{"hidden_size": 128, "norm_eps": 1e-05, "init_std_o": 0.00501, "init_std_down": 0.00317, "learning_rate": 0.00291, "dataset": "wikipedia_en"}
Each number is 500 + 25 x the weight over its row's rms, rounded and kept within 0 to 999. Layers, rows and columns count from 0. Numbers have three digits each. The size before them is the row's rms in percent of the matrix's.

# down: layer 4 MLP down (transposed), 320x128, rms 0.104, rows 276-306, columns 64-127
# gate: layer 4 MLP gate, 320x128, rms 0.121, rows 277-307, columns 64-127
# up: layer 4 MLP up, 320x128, rms 0.106, rows 277-307, columns 64-127
down276 113:509513460504497575494415477478498518487507490481500541503559513474485523503511498463486529505482506520460490532465486478469540466515484533524554508510525529499528502470476473495465486514445500
gate277 087:478481458513525520418492494488434533499488520445465524489492503497500491470473501518485528503447528514490495514469490509516508499523520489507487516535531502478480489475532510475484499521490537
up277 081:512477507435486477497445485428501474455476506505483461512496503496503521538510534485491457493486472491473491470509524467526502512458504525508495527493493467505512490473506473488480518478498503
down277 088:468510483494524467507475515536497516468522519456559563471503462522495494496471508500544489485499482450528490509533478480496459552513479472506515459493489499493473464501520470525475458459539467
gate278 098:517509539495553548450542516527495518512500546477466501532494519463484535533551465482511496512494485475482503475517459486493478508518462512505498499518526467510558563499468518495506538505509498
up278 096:518473521475464492492553529490500479484494466560510522502559477472464515506530533476511517503510490476544546487529527483485542499504466461532519531467499487516540511505484501489468504546498500
down278 104:459497521519496519495512507531498533487540495506456540505534517488479495475526504543499501505526498509446509524540535509513474518500462510528515522501534500540546493500491495518522487481505490
gate279 105:514474453519539518490487511535481521458486493516487503483519512526528539514505494490491436483518471523462498492524485485494438485477481486485522495506532539490498485484502538493483485524493501
up279 119:529514507502524500586490462489514508487487513548506532537520517501533525475525522507519475550528486478498473498518489509480494515497536507489509535513478475479499528487479534465518481479470483
down279 114:520494539488496469506479493460520496479482521520492525471505480477489459505486539437535494514498484496510467444484432525485522497515526509486490481527513453496527491516503499504488475499495477
gate280 104:499490520483495493510521503524500496515515530495483499502464545516503537531510463510549448539498507467445555521544494474479501473487478490516474496500484475501489525492523448490426520557510512
up280 114:498530489517520499531485522526513519503461493531518439533507464451474514488501495512489492466546501497532484468506484478510505497549509485491527527466489537484503504488520516558533487547481480
down280 114:517499502493526514461468510539478511515527509510393495495495522519519478556517492485544505529483489501486543498530521510497478533500466495489509497488524478495502490554462489478496524484484528
gate281 109:503460478507441487478495471461490503449494549512467504504531509494500514559473514466540548520506508491505476490499508513490481520504520510532521511492510484487500478515484523478463516490492510
up281 124:476479484500435485467490481482506502472470521502462501504525482489491478588449490462573495533516491475492509487531501500490486492483526489496524546496512495497484481528499478497464519477516526
down281 113:504495495481470482502443458527542484506505498513533498507528481518524510518487486498509461477513438506485497454496455548471463497547479487461513527550489519524498484549514494511512507506476475
gate282 094:498496482494487493509457468488521482475482537496527486531478497508539479476469578500480570545476487476524438538490498479580518464511495524457510517477523501508524513452476489510513484494492513
up282 105:511483476483464498490499502528510494549558492501495540503467487512467490503520501524458481468497503517489492482448514493483512536449487505485477483538488475520494459503512532453482511472501514
down282 105:483466490512533490508543513492459498494512507487401513511503461502464468500482499524541482509510453502552538539492497506494471510527460476522526519504494516517519480501488477490477492516484486
gate283 099:468503472489495466492472517496483490486467474499507496519497483477465557519454463478474530478484534516511499519456459517546480496556505497535491494545542523465528506493489500517481487493443469
up283 105:527459445486487490505479473489485509483488545506505505486502467545444514509495497480520512478461536514478508550498492507521490496502527489544477495544479473511511502518495500483454472509467502
down283 106:502519503509508471490543511520517494499504509489507531455507488506488488487509510489535531504490497496503540509485511487513453490490478479506524486476460484508467473535480470563541534443552495
gate284 114:489514526472498536544532477522523477493486525450475475496467556467521517535527489503472511525484504512475575540509496466494550435506474483484491486516526538505508502524499484495476500496505521
up284 106:505469529470513529482520482448545522497460489529533513518504448449495482505481512512490531520534481519528480464480502492473501495541484489432465540505508469475513538501499437522506485515505480
down284 102:504519498502487510536543491494522524519524481485467467514528556493500523537508519487486464516488503525468530468552505490520559526538511512501518502497525510480500508520509516502476490505468533
gate285 081:478504496495484511476501513555482505490475452523488514466483526549506468538550434509520478443532500563512512488529511488481468501471463476487514511513501519494523502471511476460471510496529505
up285 091:490491466510480519532506524503524472519508474454479542489494494437489523527470487485490531479478506479465520498478517534501471489490512508512453496514497510530546485501473446483503514491525521
down285 095:527508503497487480490461499540475495527518523504451529483537515495486496463519461535505525497506490521463492553525528479465504518501500450477477500450470456503541472468462437471514505495526527
gate286 113:557473472512482575459526479515543486450502476508479459511557508487460473479442523493519514494541508493506512464512511524531465475480512516516482511498512497491477512544492522496504520509498512
up286 107:466502462501522451474440496522489519517528560511509462519503474511515497533504486500492436509482520553506493499490482484513466527501540506462538513533494513523505506513506519456487471460481482
down286 109:521508515523470473492481468510547485541459532501509506510486499541547496509467510509517462516489535491518485500494485498475575502493503455515447472506485486505530512495514503459529465540479490
gate287 123:501478539470457501501572457481496543459419522513492510518518477488508499495487474501516514490518526454495503532453476531456522494525501490492481541492502487465522476481494492523513488556493493
up287 114:519510451512556474511436513504511455517556464478490472484512510511467491525510545491482481495487452528506496478531518446544475523489468512522499469511514492516481527509503503460517521422480511
down287 110:504519473502481508496554502456476503493508516516432483484526527453539486478523543508488508531503529495498529506505512488511523493482514494471551482496509516516494508445505470501484498531499486
gate288 078:427549484515524541532527469488453513537485502518497483559513476505549495511492496508517489503480512524497492519506503484504511486484512478511528486544486476478491499490507452503532495530499510
up288 086:483517469490506498474470495498510489479500554508479500564527479473474487532478508528488517530486493525505525525458473519506530497502573521499517467570514526504469514493485513458514504482526482
down288 090:551519514532516536512502496486475459506513497509484481507497537529506540483498513519537555505494465528437510476509511506493518488495539508491521485524518469520526491512485512543503518460504474
gate289 086:518510517505501513497449447496489495495520495470495501536491501507478532490510502528509485511496507469453506528449462483508518465512496462517504499486488451543545455485536506484486508478528520
up289 095:492486492489471476493501498493415477497516535450489488503493489516528499429529539503509524515501491509493487465486472547506501515508496487485497497522492503527506448489518500462489480509496500
down289 096:505530521588479468506468477476500492482511536513486536495494552562500504475501505530547476480495484521481466508514489464463536498528448456502487499467523512509491513506491472451468484506507488
gate290 094:481526513477499539481508473473528512523495483485500467513469502515518501491482534488471521532498519470489458494489504480488513481506456506478490505542468471442513505471531487536507474562482511
up290 102:499500450529489530496474492506530446496519534529524498494525521499462505465508532489507511496533525560492525498492512486466495497463493485486523466490508543533437486517548516475529477490473503
down290 098:496516535514514521489522495525512506493489475470455442483495497494548485522541536489527500529529480532461508441537483487514472446498462522481519502466536506473482529472522526502465471505544477
gate291 102:516546545488472473492480456504467521481485503485477537524530464473504511498474480503513470512500502509484508497515516492525511455499468500482517524508513483507499542463521522493492438524474490
up291 090:486511508484487461506521492460491483475513479474499518523477517445484498498494502535456490526475508469480468479547523504540474445492458501493514521492516521547495516501512474501501491512517499
down291 093:504461485473465502516468471495538523498472467484565489517556498496488494495498502447519520456482492478574476484506502536469479503519513486498458470484460516517491472505501508485533491530460484
gate292 108:535529513492518536496516539494529499521471473472494472509512492520474521461475497464445470487500485482446505457490505545504463508503419485489478487519447486541503505518514513541523505501470505
up292 104:485502502464524496440542530483533468480497505520481520510502480442486470513482509476485460472488497488487512481483493510446476488481501475479454488521496487479542508520514471503502543493479525
down292 105:489499530497479464456515535508485456508493483523541545472528482507524480552492460456495533521473519482496487482491497522502498466489551435473532501509541515499516472518491488500516495494505495
gate293 099:489511488474500521462472481482470506510508529466470463482487483469516482519529464515448522533488535512441496507492487495566495498504519485526494458574497506526533504490524505485459478506494500
up293 098:469465501508499504535512515550497481501513482458503511501501573512538533527492502471470487429543441516488512505472530484494498473510505524484490472490481467497488518494549475507515507535532489
down293 100:509474470541501526506528514500506549482500508507453531491515503482491481512506511492489467469490573543457549475502510500479486509471519530469513522509489504486463511523481481486498482498508528
gate294 090:510526520475503492505504477444534509500475499474478561498485491459533497463481519516463519496479543503466487495520493511495520489503484512487514519523505526508515486508547454508500477500514515
up294 089:494498541530505505493498534499515475480499544549512484512507512448516506540507531492523497440502515531496512485511471477470480512484495472522476489481520485459464492516529483488529572478486511
down294 086:468540505500516512477537435469502495488523527493479465510467490549488469492557507505540474530537482493499492477520522468528520506533461470503530498478502473495513525523488523505476501500498507
gate295 105:493481466523482533506485497482475543472496548466473476491517519517468534492501518472500480549538516508485471497519516470507491530454463511537508505562486515513493535547489529486510497473477545
up295 084:497460457525490467530503514521488512495495530479497465556507501507448504528489534497490488554507507489541485484482498488483489519501470515502526524554494506526514490521451508483490490465465501
down295 097:478459474508480452493512507527510478505486499509526449495522570537509489535482493519511458454509473485513503441490512521504467486502541506496463514508476462494555557508514505523498481489506521
gate296 098:529504525496509504485460481480517502526493529494492483515475468483518514490471537490468499482502515459502461484467517531536459504523486520524512485499522534469478451516503529506522478510467500
up296 101:489447544508506518492493505521455510476530530512478434504493492518474518538500509526495497502525518539464504484481505493500487559511534485496505510518476485520503538508448565467490497503530495
down296 099:513481527508469491527519510492516494508458536469491534488532466475478462512440496494442510471528538487499504481496509504497485493516491534497509453476490529476432520474485550504514516513502493
gate297 120:544528571487471501537543440485502519478440512486498508503516496472499520507517511507513481490506490482515534531478475503474525492510461488474501530477513490502523487465526502501501487522524511
up297 114:443526501501496496470533560495515542504496492518531458509494524504526551482520458499493497500445522524523521528426499531478512449502485459501519534474512514482536493502485482535476484526502463
down297 115:533446500511519525497498531520529538472525494528481528539510497514467511535495499478497510488509497544484465519512510480505498515462508523564457520480548470506521520491513438483480472460447515
gate298 082:513488523455528510516514484546463528495508512487484532490501463549521476502480481519519492487483556550500495520407477476481502514541483499504488507484520458459496503512501451486500503573515510
up298 096:461459468531476513503533557532481491460483461492511524477489492481482443552500456492529528488465525469485517539487483495500531528510508469505516525488499545540494509516503447473473547445509517
down298 090:522518553482515510533470437447499516507478503485492505480500471509481529454491523469510478515467461493461478495498491513468519445483481511456465490540511486478495548511513518469498482498560498
gate299 075:516498499465506489499469423505506487506480481482488481508511532550532500513500534497459505511455516509497499521482491525519514523493471526524466469561505496440466462487502507494505485530478493
up299 085:426478467527526500451494480513499488465518519497480492508485503501518501459520524476503509433448519508503519538475467438482500519497513458543508537516521525504510508459497475452497491518512515
down299 083:516505475514515496482511527488509494468508487512476551464490508521449502516548532517478506477505525514474511496448524442537509505453504499514489490507500506511484515521498507479498528524531504
gate300 121:507539495509525525500511511506488468487526532478490467519512519519486508486522505459468535458470553522492498529499527511520503507472459529521538544541511498543490474482545530495491471507488481
up300 109:471457471489539505475477476498468485509494555465495515546498487505519472520511518483466513518479541527537499524480488455519555542546549490534506496546508502509502541459490518492505489468478507
down300 108:520503504509521520497511461503496526485503533499592463507512468529488486472447499468538496494479529505516477517505501484487516511510485500489514485508495456519556465505477502493526477486456482
gate301 124:497506514509532507511517505519462528496522520484487488528542443470488537509455494454500466492491498461488482501493471544537464505510530484526559508518525500522503559525511516490495465483455508
up301 113:554512523492500506522480519538503499535480516510508496520514489530546446473458536506528496467520474445476464505471485471538490517500504503494518493530467541523522525473542524517499514504477489
down301 106:505494513483494501533501496506494516484514477506471503456525490448498482528494488508494478464536471496508480488553468496498480533498492521499495442480495515550462544484507447509496496525466546
gate302 086:467454454526509492470501491489442485453501533510497512474500487538501485466515452480508538523503511560496495524480531532514490514519443492471501511511469518506519497517527515463451501489500519
up302 088:507488435501484506493469485479479450523533486510497478528498492512485515530530493518508481546473558482505502491500487466526522497476521501514495507502529506498488497497486507492504497468508522
down302 089:499537481464471456473448494487504509498473466497462483491567485569510498460532539508522490499467483517498549483455551507476509536493532530473513489497516500520485457503501500486475465514500481
gate303 102:482507479515465542474518493500508499502472465482494494499528460523470466430461477483520477520476475465474460506524524519512471486521476471461510552542494487491513506483470507525478516530473522
up303 093:503534478512502482500499449482479509485487557475510504509505515503511488542479496509528540517538497516533511516455531495522530488525504508486489505502548478457484543508542499506517483513511501
down303 096:471478508508471489513482460464513495478505509527428469504518480469478493482523507505498524467463481479479509492478471511462479473485521529482502499516490500529508476505533536528538497498570475
gate304 091:547462521478513463532495485543495533525510534481490486501528476481493565513510489502528472464505535528527528523518505494527496513509500502490484468552505521489484528501569544487522479520481495
up304 105:494530530507486503501524545516525480489514515542494498489476519431533535475539516505496485512490471487495513512484457523514482463516489496493501515423497548470553525491490492511476494470502458
down304 102:460508485519472530519484487541495506517472527503477489530455531528490499516488489524528501482517492543518462466505522513557461473461501508507482511489515476525447480495521514491519538515558489
gate305 086:540469553477521510475483482503464528513495546464500513469519476508496531562482496496473506501511520510488485487485508480485496531511495504492465493546459477514492497476479515479502492515525561
up305 085:495455545474471483508517480515522487509485536503477511499547491500484445533523539499535481483495508533517494458530527477490487519484540495477489479521470474499488487467483510464568502523503550
down305 089:498486527484533479503503521475536509477490527462510495532530487470471511486525479514519538528504507492493531481556539511468503552549447525516508485509483531491532493495498431500482508503486483
gate306 099:553486509492532517500495504521516497508472440517495507515511464511457532532489532495497465483535463500460511475525508521502495503486486512522475517513474480510488468520476531499498469481492508
up306 094:499465535482494518477547558505524503473460496523494527497497502465465493519504496516532524466502479461481503443508483496496463488539521507506506536488473502492519505495448522538482486547493490
down306 097:471527468511461501513497484536530502532484475480529501489461534530523531497508488538521491465518485492510505536492565495502522487425487490495505520547495494488512517511477517546498514477468487
gate307 108:516535483492504495501461528544500526462493489496491505495527474512500498491460489470487454479505531521510503471499490476525450509477464532468512461538522506524487504511483557478495495475465475
up307 103:472499479497515523504503460500466553520517489514486488519483475496485537493499510551464515503541544522472489543543500519531524507469510493502542486517435518511499509465554494492522486506499494